config.yaml
n_layer: 10
d_model: 192
n_head: 6
n_kv_head: 2
head_dim: 32
d_mlp: 768
vocab_size: 8192
activation: "silu"
norm: "rmsnorm"
norm_place: "pre"
norm_eps: 1e-05
positions: "rope"
rope_base: 360000.0
rope_fraction: 0.25
qk_norm: false
attn_scale: 0.177
bias: "none"
tie_embeddings: false
parallel_block: false
extras: ["paired heads", "exclusive self-attention", "value residuals", "hashed n-gram embeddings", "an embedding shortcut"]
init: "trunc"
init_std_qkv: 0.0313
init_std_o: 0.00701
init_std_up: 0.0313
init_std_down: 0.0035
init_out_by_depth: true
optimizer: "adamw"
lr: 0.00132
beta1: 0.9
beta2: 0.99
weight_decay: 0.1
lr_head: 0.00409
grad_clip: 0.5
warmup_steps: 395
schedule: "wsd"
decay_fraction: 0.818
decay_shape: "linear"
final_lr_fraction: 0.0
batch_tokens: 8192
seq_len: 512
doc_mask: true
z_loss: 0.0001
train_tokens: 113000000
steps: 13794
dataset: "wikipedia_en"
Each number is 128 + 24 x the weight over its row's rms, rounded and kept within 0 to 255. Layers, rows and columns count from 0. The size above them is the row's rms in percent of the matrix's.

# layer 5 MLP up, 768x192, rms 0.0956, rows 132-269, columns 0-47
size [130  83  94 118  22 114  98 103 109  93  58  88 121 119  16 101  94  95 111 116 119 114  26 109  25  99 104  87 107 119 105 114  23 120  95  97 101 109 101 107 105 107 108 107  34 134  23 155  98 102 102  97  90  34 108 118 152 123  25 113 112  72  95  93 107  85  93 109 105  95 106  94  87 133  37 106  23  95 148 105  98 107  99  98 111  61 102  15  16 107 105 102 113 135  15  93 105 102  72 109 118 134 101 101  94 106 107  97 102  13  96 110  95 117  73 121 107 104 111 113  94 113 109  16 142 109 114  14  94 105 107 122  97 109 101 107  97 114]
[[153 110  98 162 112 111 164 125  86 140 135 129 112 133 124 151 107 127 148 153 136 126 151 129 106 148 125  95 103  83 108 123 114 131 112 130 162 134 163 127 127 105  97 108 121 161 132 143]
 [143 154 158 114 110 135 171 114 119 115  89 141 110  93 136 118 108 103 131 110 171 167 124 102 131 142 137 139  84 114 114 133  86 139 141 118 143  85  99 108 158 160  49 148 160 128 134 106]
 [153 152 110  84 133 115 114 118 136 151 133 155 112 141 160 102 148 111 129 132  80 151 114 113 119 148 139 131  64 115  94 164 124 107 146 115 130 147 149 158 110 168 121 142 111 142  85 158]
 [182 136 119 163 131 110 136 116 106 121 124 129 110 148 166 108 133  87 131 119 111 133  97 133 126 111  98 143  96 117  89 173 103 138 147 179  84 120 176 125 111 106 117 138 117 161 102  78]
 [145 137 155 145 148 108 156 141  94 101 134 145 110 114 128 133 110 134 124 105  78 110 117 129 136 159 128 127 163 131 106 171  95 146 100 133 147 131 124 144 150 136 186  96  93 121 102  93]
 [138 131  81 126 148 140 101  90 138 121 132 137  65 104 187 125 131 110 104 133  67 135 136 146 137 101 181 130 119 119 137 145 130 127 134 115 132 129 110 180 130 113 151 105 129  81  92 175]
 [146 149 108 132 139 106 124 155  89 155 132 157 178 129 137 119 126 136 121 160  98 152 136 104 119 103 113 157 149 111 113 114 101 194 147 101 132 154 131 115 117 182 166 130 130 110  91  90]
 [175 114 150  99 119 135  95 138 132 125  97 103 115 140 143 145  96 137 161 135 149  92 117 132 139 159 105 170 124 131 132 121 127 154 140 138 115 165 134 110 142 108 156 146 157 111 129 163]
 [169 116 143 134 112  85 164 121 125 104 122  74 104 147 152 123 141  84 130 133 133  88 120 102 125 157 128  92 140 108 135 149  96 128 133 146 140 139 132 118 142 102 122 134 141 136 121 167]
 [ 98 109  96 122 132 135 101 115  77 118 119 127 129 100 143  96 115  88 118 174 162 136 130  91 155 101 230 106 156 126 115 122 153 143  87 107 124  76  95  90 131 145 123 119 143 102 154  84]
 [188 139 126 130 104 125 170 135 113 116 126 154 137 148 100 130 124  95 108 128 157 105 116 119 118 148 150 103 125 158 123 120  93 121 134 141  98 100 140  82 155 180 102 136 141 143 135 143]
 [134  91 105 157 145 116 114 129 100 134  84 124 164 123 104 116 105 168 141 108 116 110 136 149 133 129 110 129 120 108 113 140  99 131 172 121 124 120 107 102 132 143 126 160 119 148  91 149]
 [126 115 106 111 122 111 168 161 123 189 129 148 189 111 161 129  90  98 131 173 109 142 100  75 127 117 133 128  93  94 110 107 119 177 111 162 109 137  88 128 142 185 137 163 125 105 116 140]
 [147 152  65 174 147 155 120 122 105 139 151 150 106 133 142 111 123 101 157 143 130 143 136 137 109  87 117 158 126 103 139 167 155 122 126 118 108 115 132 116  86 187 152 154  83 102 147  68]
 [142 130 123 123 139 134 166 151 142 154 107 142 144  71 158 110 139 104 150 128 144 110 138 138 161 129 112 158 143 110 126  97 107 116 140  99 121 110 125 138 122 129 111 121 137 117 104 142]
 [141 122 103 162 107 158 137 141 128 138 115  87 114 146 147 134 118  82 131 123 126 104  90  93 139 108 157 129  99 138 114 159 122 152 105 113  78 112 126 139 160 106 113 146 132 124 135 136]
 [167  96 132 106 110  77 164 155  85 137 120 143 127  79 106 107 140 127 127 146 157 159  86  94 102 137 125 120 136 125 123 135 163 146  76 112  98 167 149 133 132 115 104 118 143 127 137  94]
 [157 180 138 170 127 138 104 168 105 169 105 127 155 119 132 127  91 131 153 134 116 146 158 110  99 120 122 115  98 107 155 132 127 164 171 117  84  83 169 126 158 141 102 167 153 148 106 117]
 [145 142 151 118 139 116 161 130 148 110 142 117 129 117 116 155  94 105 117 106 107 122 104 106 128  99 167 164 116  92 141 180 133 130 145 156 138 131 127 128 150 141 149 156 144 118 150 139]
 [110 170 111 129 115 123 106 156 159 146 102 138 153 139 133 105 107 157 132 155 102 137 133 142  99 130 146 134 150 150 106 102 108 151 136 168 146 109 106 114 147 167 128 144 123 115 127 162]
 [130 165 108 119 162 158 164 136 162 121 117 145 139 123 127 147 110 136 154 143 136 123 134 139 132 116 139 124 110 134 125 182 149 142 189 137 126  95  86 112 170 100 140 154 106 132 120 169]
 [135 114 142 135 119 113 103 126  86 162 117 105 151  73 158 118 127 117 136 170 163 145  99  98 151 116 112  76 143  78 136 144 126 135  92 124 107 108 106 120 149 145 119 153 130 107  93 123]
 [111 146 128 161 146 141 145 135 130 152 130 148 147 124 142  92 138 132 123  84 146 107 113 115 151 130  97 155 126 111 118 136 123 132 107 126 100 117 137 146 114 148 136 139 137 102 125 148]
 [156  87 117 186 130 142 150  83 114 112 130  90 142  86 124 169  65 155 149 148 165 149 154 132  91  91 141 142 139 136 108 108  93 164 110 126 152 118 107  94 141 128 139 164 136 133 133  96]
 [157 183 121 146 129 125 116 106  80 116 137 130 120 130 108 140 140 102 153 121 130 111  91 157  96 133 140 118 146 112 125 137 114 124 119 122 132 134 128  69 135 178 146 118 114 157 122 148]
 [118 156 113  92  89 176 111 122 140 129 163 173 167 115 140 131 127 119 154 156 116 136 143 110 117 116 114 104  76 133 102  89  94 132 115 132 146 125 126 141 120 121 103 138 126  52 133 171]
 [135 135 119 165 137 152  98 144 126 170  94 166 125 137 131 111 133  94 142 155 128 139 110 126 111 107 116 138 119 165 118 174 122 154 158 117 128  62 112  79 129 155 143 171  88 116  94  90]
 [149 179 128 134 115 158  94 168 117 188  92 150 120 125 125 112 129 116 131 132 127 123 143 164  89 120 158  98  86 166 136 120 157 141 132 118 126 138 157 135 138 130 111 129 135 134 118 121]
 [138 111  94 121 123 154 141 146 156 138 121 113 149 140 205 118 130 124 166 141 109 144  83 149 102  80 136 120 103 127 123 107 190 123 167  89 120 161 160 139 113 134 105 136 103 140 156 137]
 [139 157 128 157  92 150 161 151  90 158 159 162 190 111 112 149 136 103 158 154 112 164 109 116 122 120 130 102 127 130 102 130 100 204 151 131 121 131 150 136 142 131 136 143 154 141  83 103]
 [146 185 131 100 117 179 102 153  89 141 124 121 161 119 182 145 127  85 114 127 106 130 104 116 135 136 153 143 103 184 100 112 113 135 142 132 132 148 169 119 142 125  91 156 139 143  98  95]
 [107 132 130 182 157 170 170 152 115 147 132 139 114 170 123 137 114 117 185 166  78 175 100 122 119 122 107 149 127 129 117 171 115 166 157 106 108 148 140 119  89 127 128 110  99 132  74 126]
 [134 178 111 123 129 111  74 136 141 149  77 124 133 135 137 138 160 143 120 119 129 156 158 131 105 130 166 103  78 138 125 105 143 127 136  93 121  91 123 120 144  83 112 141 114 148 157 121]
 [123 109 115 113 136 142 160 168 138 105 153 149 142  90 160 124 155 140 106 140 127  88 129 157 128 125 147 119  74 140  47 151 120 138 132 155 102 142 143 114 141 139 103 117  62 108 150 142]
 [ 97 141  99 136 119 141  79 122 156 115 138 136 117 130 146 126 161 136 211 123 108 117 109 147  91 161 161 136 105 114 107  91 104 134 153 134 125 173  92 148 151 136 116 149 133  89 147 169]
 [122 173 139 143 104 147 151 126 103 124 143 199 164  85 128 126 110  98 122 133 126 158  94  96 133 168 141 119 114 121 117 152 109 149 152 147 102 110 109 113 153 141  90 112 113  93 138 151]
 [144 185 138 122 128 137 143 167 100 159  99 128 186 100 145  81  65 166 134 149 134 137 120 118 109  94 139 146 114 132 128 126  79 172 114 178 151  94 143 137 142 113  79 145 144 162 103 142]
 [134  81 109 141 112 107 114 159 115 125 112 103 100 102 108 158 131 138 114 160 165 104 134 111 119 123  83 132 141 133 104 128  97 156  94 141 136  82  77  84  89 147  98 122 149 121 114 132]
 [153 154 139 144 128 102  95 152  75 139 153 158  87  89 136 101  79  77 144 144 116 153 116 113 119  80 125 148 123 111 171 139 128 117 164 131 143 119 141 142 132 140 117 140 118 139  99 165]
 [129 128 155 161  98 167 168 128  96 133 101 144 138 163 154 166 114 101 130 147  98 180 144 140  98 158 133 110 132 117 121 110 119 118 164 104 152 102 151 103 171 124 163 123  61 105 129 123]
 [118 148 120 157 138 137  97 155 121 132 100 147 119 138 158  94 119 120 148 136 124 146 148 129 127 141 154  90 129 141 169 100 109 159 145 125  87 142 121 133 131 168 145 118 131  85 100 140]
 [165 174 154 143 127  99 120 131 110 106 139 170 147 167 124 139 127 130 138 109  90 117 125 149 127 139 112 138 123 123 130 167 136 127 155 133 139 150 144 115 113 127 162 146 112 174 101 182]
 [145 136 117 103 132 159 109 180 164 133 125 133 136 101 186  74 130 120 124 158  96 157 103 130 127 143 131 147 148 138 132 114 133 147 151 109 113 142 137 119 120 150 103 105 106 112 159 146]
 [188 181 152 160 117 129 182 150  58 137 142 141 145 149 157 166  61 115 147 157  96 144 136 146 123 118 136 100 138 123 153  93 152 122 134 139 156 168 153 136 122  96 156 143 138 140 176 130]
 [145 153 142 131 122 102 131 111  98 132 135 100 154 121 111 159 126 110 164 123 113 112 103 116 117 152 115 130 116 108 109 115 127 114 136 128 114 157 149  72 107 169 149 126 143 146 129 144]
 [172 136 131 137  99 153 159 146 148 135 108 173 145 140 128 171 144 114 151 142 116 129 117 106 100 153 110 140 113 152 106 138  84 155 162 140 140 117 137  48 156 134 107 133 109  97 141 108]
 [135 151 116 120 145 118 161 154 138 103 119 115 124 121 141 163 125 127 156 111 137  99 122 133 141 135 126 138 144  73 123 144 101 120 124 108 115 128 121 112 125 148 124 114 147 107 122 159]
 [120 123 156 149  86 117  82 157 128 154 103  98 166 149 138 101  80 128 130 175 127 134 146  99 120 134 122  98 140 130 134 103 103 121 137 127 136 103  95 103 140 148  59 136 134 141 151 140]
 [141 139 126 101  97 121 123 127 124 106 108 178  86  95 171 109 102 126 111 111  89 142 131  92 118 102 118  83 133 145  99 123  90 132 144 132 151 107 118 120 127 113 117 168 130  97 144 111]
 [147 155 119  94 104 123 127  92  71 149  90 156 151 162 140 124  92 113  83 138  96 137 108 141 121 133 151 117 162 154 139 118 169 149 145 141 131 150 146 158 149 120 172 165 181 142 153  92]
 [132 118 115 142 131  80 137 148 123 104 105 161 110 134 101 143 134 132  98 134 106 102 137 141 135  80  89 139 120 120 107 144 120 132 166 146 142  95 124 110 109 131 160 138 126 127 170 135]
 [151 100 122  99 121  81 121 133  77 138 121 163 147 114 148 131 137 128  75 127 143 122 100 101 145 115 113 142 161 109 156 134 130 154 106 154 123 110  97 118 125 133 114 132 136  96 154 112]
 [142  92 131  75 114 125 122 167 141 131  81 112 142  93 136 105 128 108 121 113  99 133  96  90 121 123 153  78 126  98 139 138 134 159 121 162  92 109 111 133 129 102  99 122 116 159  84 174]
 [132 117 124 171 125 107 131 129  86 136 132 122 156 138 179 112 120 108 126 103 133 115 145 127  70 152 107 128 130 160 104 112 124 123 132 136 117 167 161 138 167 152  81 136 145 125 146  89]
 [100  92  89 147 156 144 187 119 105 103 151  89 106 125 107 121  95  86 134 115 146 102 117 123 135  95  87 130 109 110 179 145 129 117 104 109 110 114 125 147 140 146 139 109  74 139 165 161]
 [150 181 120 165 126 120  91 140 132 166 115 157  78 140 144 144 129  87 118 160  99 136 115 147  76 135  78 128 140 121  79 132 117 127 138 120 137  86 134 145  98 142 123 129 117 124  80 102]
 [139 144 135 149 117 132 134 143  72 147 162 146 144 116 156  99 102 136 143 135 110 147 100 105 109 107 128  89 100 123 109 128 123 120 145 136 148 132 147 126 115 117  75 122 131 162 136  96]
 [150 156 108 115 103 145 126 141 148 138  95 142 159 120 140 125 118 144 102 123 109 119  85 122 132 136 169 143 125 101 113 144  99 129 162 148  95 160 124 119 175 153 101 122 138 157 114 177]
 [122 140 118 144  99 135 110 160 158 173 105 120 129 132 156 127 141 142 122 102 157 148 121 161 121 162 124 147 139 138 117  89 142 101 134 148 130 114 133 138 151 146 134 112 125 131 160 151]
 [117 120 145 112 113 159 138 150 148 153  79 199 128 154 139  99  91 129 164 132  96 149 121 119 112 106 131 125  86 109 132 159 163 150 102 164 118 118 126 141 137 111 144 115 146 135  86 134]
 [ 46 135  87 175 147  71 111 127 137 141 105 133 159 122 155 106 118 142 144 147 151 122 106 162 129 103 157 169 111 116  77 128 100 175 196 128 103 154 133 167 120 167 137 146  79 113  90 146]
 [148 115 132 113  79 135 160 110 125 105 113 127 116 111 162 144 106 118 122 111 142 153 127 123 110 132 131 110 100 154  97 163  71 104 143 147 128  85 138  92 158 175  62 139 161 130 113 132]
 [153 154 137  85  77 103 153  97  84 124 120 123 119  99 140 127 143 138 132 122 115  82 131  94 114 144 141  98  99 102 127 162 143 112 132 125 125 154 171 105 164 121 137 153 151 139 142 134]
 [133 119  97 123 135 176 148 136 106 133 133 156  70 190 139 169 115  71 123 154 117 121 122 118 117 118 147 121  97 128 154  96 122 101 175  97 110 146  81 124 153 134 154 118 131 181 153 169]
 [176 153 115  93  99 117 104 105 132 159 132 139 120 123 156 107 107 132 132 138 100 180  92 179 131 150 119 136 112 157  72 153 149 114 148 143 136 162 138 146 108  91 137 129  73 118 127 172]
 [ 80 133 125 149 128 142  79 141 155 159 127 125 127 127 143 101  97  99 125 153 148 141 123 132 130 125 119 127  97 111 133  84 161 149 181 135  86 117 105 117 155 122 101 165 126  91  73 121]
 [119  95  86 138 131 105  79 120  82 159 104 127 131 145 161 130 120 152 116 135 123 143 154 128 136 100 130  96 106  96 121 162 149 157 114  98 110 114 104 154 190 134 141 141 112 118 121 130]
 [128 101 145 112 128 179 107 143 110 150 112 140 153 132 162 155 114 142 100 152 129 147 133 154 132 112 177 117 109 100 112 155 114 129  90 128 120 115 127 132 176 155 146 146 134 152 114 168]
 [149 105 144  70 131 130 132 158  99 157 107 178 135 101 147 136 121 103 166 164 134 104 137 125 115 119 164 137 158 101 148 111 158 125  95 111 141 122 161 138 157 115 184 138 131 130 136 122]
 [134 121 113  96 138 146 151 117 136 130 158 149 112 147 164 127 126 115  83 147 138 159  86 127 122 144 118  97  93 143 126 117 114 142 103 129 123 145 121 111 102 138 105 130 134 115 131 115]
 [ 89 146  81 145 133 178 149 139 119 107 148 129 116  77 142 124 112 108 190 113 102 133 123 111 108 106 156 136 143 154 146 141 138 117  84 122 105 146 151 115 111 123 133 112 107  97 128  94]
 [116 123 136 108 130 150 111 153 108 177 107 139 159 127 147 145 117  98  96 138 104 197 121 152 134 133 157  97 169 118 119 121 148 124 109 137 124 124 131 173 152 134 132 131 101  68 139 136]
 [149 129 125 139 155  80 102 133 111 153 111 105  95 148 150 116 139 116 137 165 154 124 114 113 127 171 122 103  93  93 109 108 129 132 121 161 122 161 142 149 106 109 113 136 150 141  95 139]
 [115  97 118 146 148 135 159 154  99 139  77 134 121 156 142 121  98  94 123 127 116 150 146 123 101 129 101  98  97 111 156 124 107 164 109 108 107  84 109 132 126 138 109 110 100 116 105 140]
 [141 159 125 146 141 122 101 128 123 166 103 140 153 144 114 118 137 130 123 119 136 123  77 156 105 141 134  94  94 134 122  99 143 125 158 132 110 101 107  96 147 155 109 153 121 171 135 150]
 [138 121 145  96 102 119 123  98 104  85 129 136  85 113 169 126 104 138 153 106  92 103 129 112 145 111 135  65 119 116 149 104 106 131 110 152 118 150 125 145 115 108 111 153 155 132 153 146]
 [112 129 122 142 149 110 205 129 122 118 133 121 108 166 155 174 103 128 137 111 169  98 136  82 124 159 153 147 152 116 116 138  96 110 126 141 160 168 172 113 138 175 162 102 118  92 128 115]
 [141  62 123 114  88 107 105 135  89 142 111 121 151 115 133 159  97 113 128 117 134 112 132 116 110 139 127 159 129 127 105  90 143 145  74 134 113  97 116 109 126 110 103 187 107 131 107  89]
 [147 151 144  69  65 113 137 154 136 195 136 147 158 116 138 129  95  64 104 199 125 124 119 116 110 112 130 135 139 112 130 125 112 145 157 148 107 128 107 138 131 171 122 160 105 154 123 115]
 [ 96 105 136 131 116 142 117 136 101 128 130 186  82 100 142 123 148 127 135 141 135 173 117 153 120 163 114  62 137 127 111  97 127  95 118 111 127 110 135 178 159 139 138 137 129 121  93 155]
 [117 139 116 160 134 136  98 113 147 127 143 107 146  96 136 147 110 153 176 136 148 123 103 133 117 103 143 173 130  89 128 141 144 193 125 194 105 147 143 123 107 145 106 124 121 121  59 125]
 [132 160 125 137 114 145 159 128 139 149 117 168 151 181 120 124  99  69 101 164 120 133  92 128 115 139 126 144 142 176 121 115  87 159 160 158  86 155 129 131 114 138 128 130 107 163 139  77]
 [112 154 109 124 147 119 120 103 115 136 130 130 170 114 162 115 112 136  92 124 116 150 170 122 120 125 194 164 123 126  92 125  77 126 145 127 118 145  99 140 141 109 140 137 126 104 171 123]
 [117 158 142 173 106 141 111 131 101 151 135 146  99 149 144 142 160 131 123 158 140 158 133 110 141 117 128  90 140 137 152 131 152 162  96 112 147 111 122 156 116 146 146 127 151 126 165  91]
 [111 135  39 141 126 150 123 118 120 141 128 136 135 125 172  95 120  85 108 136 157 133 103 121 147 118 159  81  93 129 134  95 144 125 119 145 133 125  94 134 144 163 116 135 115 123 136 151]
 [132 123 113 133  99 114  72 128 132 166 114 124 154  99 143 117 140 114 118 118 136 143  99 142 101 146 189 115 106 150 135 131 116 136 135 129  90  78 114  76 117 136  79 111 107 176 137 134]
 [109 143 111 144 120 155 112 156 136 141  95 123 116  88 127 157 152 109 192 125 161 148 108 123 100 102 110 103 136  82 143 135 143 126 127 110 158  99 148 139 138 181 138 147 105  91 145  93]
 [141 179 142 163 129 112 139 135  81 125 143 122  98 153 167 164 120 117 156 131 124 108 144 108  88 124 140 147 114 121 131 130  86 133 111 157 151 155 173 108 154 111 153 128 113  82 116 117]
 [153 166  93 120  95 136 159 161 119 151 106  96 138 112 170 144 132 138 185 135  97 103 143 173 101 105 135 132 162 104 125 114  91 105 134 117 145 119 108 119 128 102  65 115 144 101 154 131]
 [110 140 130 132 129 164 101 140 183 140 137  95 136 108 147 110 151 141 135 117 134 174 138 184 152 134 173 149 122 121 111 112 149 137 157 147 133  90 103  90 133 179 117 174 138  98  86 137]
 [150  98  74 118 141 125  88 121 124 126 113 160  90 120 108 130 133 119 152 145 120 110 108 110 127  82 116 133 122  99 130 162 168 128 115 137  99 108  78 138 124 159 141 130  78 135 103 168]
 [169  84 126 158 102 126 155 135 141 111  91 129  73 151 115 154 125 134 136 175 119 132 134 121 108 144 111 126 149 113 140 125  40 145 127 104 153  70 133 126 122 124  88 115 130 119 112 138]
 [124 117  72 143 141 144  87 107 130 110 105 170  84 147 117 165 145 153 170 141  88 136 136 129 111 108 104 127 111 105 138 118 104 135 103 116 109 125  95 145  51 163 110 133 146 111  93 138]
 [129 147 156 128 102 132 143  96 120 127 141 147 118 154 184 109 116 126  94 159  75 120 152 112 103 160 108 106 157 140 136  92  88 118 155 128 144 128 137 112 124 119 130 133 133  96 168 137]
 [109 125 117 119 121 112 151 142 179 137 156 117 137 153 161 128 114 145 113 121 149 122 143  99  67 146 132 121 154 138 121  97 135 102 123 168 129 141 111  96 172 160 131  91 140 136 145 163]
 [140 128  88 137 160 148 133  77 129 121 118 128 133  81 133 114 111 138 115 126 137 168  99 109 135 108 161 132 142  91 170 149  96 130 126 124 131  79 104 119 163 154  71 123 117 138 117 135]
 [119 125  92 128 131 135  94  94 118 137 135 129 135 123 130 165 129 160 150 134 149 159 106 106 102  90 113  93 160 137 116 134 135 126  94  95 138 117 130 110 126 140 122 148 131  74 157  83]
 [124 131  95 134  97 101 117 138 131 132 106 145  84 125 175  67 120 101 111 137 131 117 132 125 114 116 116 123 125 146 150 119 144 126  99 115 129  93 137 103  61 119 109 144 133 110 170  70]
 [136 135 115 170 109 148 113 132 129 166 108 134 164 139 140 145 119 130 106 113 133 146 167 140  93 133 122 144 106  94 144 118 151 122 139 123 115 135 163 120 146 100  89 140 153 120 122  89]
 [ 97  85 139 172 111 129 148 136 110 128 153 158 109 119 116 110 125 168 147 119 161 146 138 134 119 144 123  92 161 117 129 117 148 155 118 124 112 128 160 112 113 160 125  84 123 145  76  80]
 [119 133 151 116  88 127 107 121 151 122 154 135 124 153 181  83 122 155  73 117 128 124 148 131 140 140 147 171  99 113  95  95 128  87 139 134 108 123 122 130 109 117  84 137  65 108 167 127]
 [139 143 112 143 135 124 139 101  90 164 115 135 160 119 135 129  99  92 109 118 108  92 110  99 116 105 125 171  77 119  74 159 140 139 123 163 113 137 113 117 124 169  85 140  97 177 164 190]
 [184 156 155  82 124 102 199 129 102 138 152 138 144 105 161 138 109 132 104 132 106 138 150 132 124 131 146 130 124 111 109 115 132 165 145 140 147 124 143 149 163 128 154 157 166 120 146  94]
 [108 126 149 125 146 158 113 106 119 111 122 114 143 129 142 152 126 101 134 120 149 166 104 121 125 144 158 131 126 141 115 125  93 162 113 118 114 131 121  97 167 160  60 108  91 151 143 116]
 [145 121 158 105  70 161  95 104 110 142 123 155 139 103 168 107 127 105 131 115 109 151 154 123 135 171 120 139 127 122 141 141 146 128 158  94 143 136 110 158 178 115 140 132 124 127 143 134]
 [168  92 121 146 127 134 185  85 104 134 175 187 102 133 108 144 132 115 121 162 118 134 165 118  78 110  94 142 118 127 124 167 102 132 123 116 141 145 134 127 162 132 103 138 109 135 170 109]
 [152 114 146 117 109 110 138 124 114 100 121 150  88 170 127 102 110  70 113 147 126 132 118 107 132 143 135  91 108 108 113 119  76 115  94  74 116 142  70 152 106 138 139 117 137  97 181 126]
 [139 146 130 152 134  96 110 132 119 134 155 142 167  93 121 153  90 106 158 146 115 144 145 157 103 105 177 133 133 110 133 126  86 170 115  82 149  81  98  79 113 162 146 114 130  89 115  99]
 [151 119 116 104 149 142 107 171 100 143 126  76 164  68 133 121 114  85 131 134 139 155 122  94 148 119 134 155 170  77 101 138  90 136 130  94 105 181 120 126 131 133 100 133 137 122  93 120]
 [111 163 125 102 154 142 154  87 126 124 152 158 127 166 138 131 145 128 135 104 120 108  75 146  98 135 181 120 118 120 135 133  89 124 140 118 128  95 139 104 134  83 132 145 155 103 118  86]
 [125 112  99 126 127 125 115 107 113 104 104 103 136 138 169 111 164  99  89 128 104 144 103 146 123 123 138 111 120 108 127 134 151  99 107  96 134 160  98 179 164 110 130 133 148 153 138 148]
 [148 143 120 106 111 108 144 112 102 101 147  99 155 114 151  78 121 105 111 142 130 101 122  92 131 169 140  95 113 113 152 146 126 137 117 177 149 145 143 136 150 163 114 115 123 115 197 135]
 [116 119 100 142 130 165 120 121  98 120  99 113 129 143 152 141 128  73 115 128 139 146 120  96 132 120 163 111 112 171 130 123 128 111 127  83 132 117 105 102 115 136 133 171 122 117 142 100]
 [156 141 125  89  95 163 114 171  99 159 143 135 157 124 143 147 135 139 135 169  94 154 136 116 140 138  96 118 129 130 118  90  48 143 159 136 140 153 145 126 137 150  97 153 142 150 138 134]
 [145 153 110 154 117 120  98 151  62 154 112 153 133 169 153 116 123  88  98 136 105 112 107 119 118 158 128 145 137 167 128 162 109 136  84 129 134 142 180  82 114 152 130 122 119 138 146  98]
 [102 116 161  97  88 133 107 120 137 134 131 116 159 114 167  86 119  98 147 131 134 129  98  93 138 146 164  89 169 127 135 119 162 146  96 130 109 131 116 130 136 102 104 114 102 115 116  82]
 [193 155 141 108 100 144 129 106 107 162 125 136 140 161 125 147 146 108 167 125 116 134 129 114 120 112  89 135 110 153 131 122  60 132 159 113 161 122 161 144 140 100  91 139 154 127 110 115]
 [ 76 148 140 147 121 141 128 180 174 139 123 106 176 146 173 148 162 143 178 125 109 150 161 163 126 138 143 141 112 129  92 114 126 173 161 159 114 119 135 149 146 134 151 121 137 109 104 136]
 [162 171 148 152 142 164 162 143  72 162 103 131 139 157 147 154  92 144  99 168 127 141 108 124 121 119 113 139  97 180 106 145 109 142 125 133 109 127 124  72 132 118 119 166 145 134 130 145]
 [130 174  79 128 140 126 114 147 122 136 142 173 129  92 133  91 105 137 131 134  79 136 116 166 107  93 132 127  76 124 116 162 184 126 134 124  87 134 134 165 101 118 127 147 102 111 105 179]
 [126 145 101 188 112 129  93 132 125 134 116 108 109 136 143 113 139 139 115 132 125  99 116 125 144 158 139 108 149  92 108 118 122 119 148 130 141  98 116 129 125 147 119 125 134 102 134 108]
 [104 149 104 107 127 127 148 141 137 135  83 104 194 117 156 134  96 142 114 120 135 147  66 132  97 107 121 122 170 149 145 108 104 212 145 167 106 153 117 134 151 127  95 127 148 189 101 105]
 [105 140  86 135 100 176 118 135 157 116 146 119 166 113 151 105 133 131 147 115 138 116 108 122 132 124 177 115 134 126 171 121  84 144 157 146 143 117 150 132 159 135 113 154 118 141 142 169]
 [120 197 125 145 135 101 140 138 119 114 139 120 119 157 179 167 123 137 132 118 154 105 140  77 108 144 123 126 158 129 135 106  94 125 117 102 164 167 126  68 122 148 139 146 103 134 119 156]
 [152 118 149 133 120 148 128 140 110 132 164 132 138 151 150 107 116 109 138 130 108 131 123 165 115 160 187 125 132 174 125 123 121 150 174 118 116 161  88  65 137 122 142 143 135  95 124  54]
 [119 119 105  94 143 153 146 149 176 151 125 136 167  86 167 104 131 123 113 136 110 153 119 153 136 122 144 169  89 134  60 157 140 140 164 151  97 187 125 155 170 153 109 119  97 129 109 172]
 [121 123 140 109  83  96 120 122 137 123 135 132 129 108 109 127  96 109 139 120 145 120 130 101 113 120 134 132 175 148 128 107 111 134 164  99  99 111 150  96 121 116 113 169 115  94 130  96]
 [126 170 177 149 119 152 156 143 149 129 107 144 136 144 135 159 136 130 130 122 132  95 140  91 130 111 115 141 121 120 146 142 130 127 100 164 140 134 146 117 113 161 119 170 126 105 114 153]
 [146 152 111 139 111 165  93 100 120 112 124 105 117 146 147 123 111 100 122 122 135 136 101 105 125 138 161 186  82 137  82  96 121 140 132 124 102 129  94  86 143 153 116 129 109 125 149 109]
 [141 163 128 206  98 158 146 158 139 167 126  77 167 125 120 144  86 130 143 135 119  81 119 110 115 112 115 155 111 110 163 155  99 166 143 149 111 142 119  46 163 169 133 159 115 169 144 138]
 [116 151 131 177 131 151 156 106  88 129 169 148 152 119 125 126 120 110 142 117 116 126 123 143  91 175 142 135 147 137 133 125  93 163 139 132 133 137 131  70 127 176 145 117 115  77  88 103]
 [175 110 132 118 137 127 197 120 125 119 103 116 108 154 126 133 115 101 116 139 103 102 133 111 105 124  92  74 134 123 142 106  90 166 116 126 101 133 128 151 123  95 117 143 105 169 129 123]
 [144 163 133 108  88 121 149 140 111 164 102 170 181 133 152 113 103 126 126 132 140 177 142 119 111 114 134  85 119  75 127 127 154 153 135  84 146 126 151 113 153 133 148 113 143 136 137 126]
 [133 155 126  82  96 116  84 118  99 132 106 115 148  92 114 110 117 131 139 116 132 147  71 126 127 152 142 153 119 113 118 149 107 136 128  96 147 113 105 106 142 158 127 136 133 108 121  82]
 [152  94 110 104 135 101 156  93  61 122 128 122 127 110 111 167 102 130 144 169 146 126 109  98 108  95 130 151 134 138 126 144 133 147  99 116 119 130 139  96 119 113 110 114 120 160 130 107]
 [126 135  93 104 130 132 118 139 116 130 113 126 147 140 193 139 121 133 126 119 130 110 121 179 107 127 168 100  61 114  98 166 162 128 131 127 144 150  96 142 136 123  97 129 117 100 173 138]
 [159 180 110 135 139 163 135 141 116 131 117 144 133 102 153 181 112 151  87 129  95 140 127 165 132 139 121 125 118 128 144 123 162 134 172 148 120 160 149 156 154 108 141 145 143 112 119 178]
 [156 135 114 159 128 124 166 121 105 123 127 137  81 133 124 158 146  80 146  94  91 131  97 104  65 168 107 127 130 165 124 170 120 154 152 140 153 135 143 130 129 143 113 133 135 132 144 103]]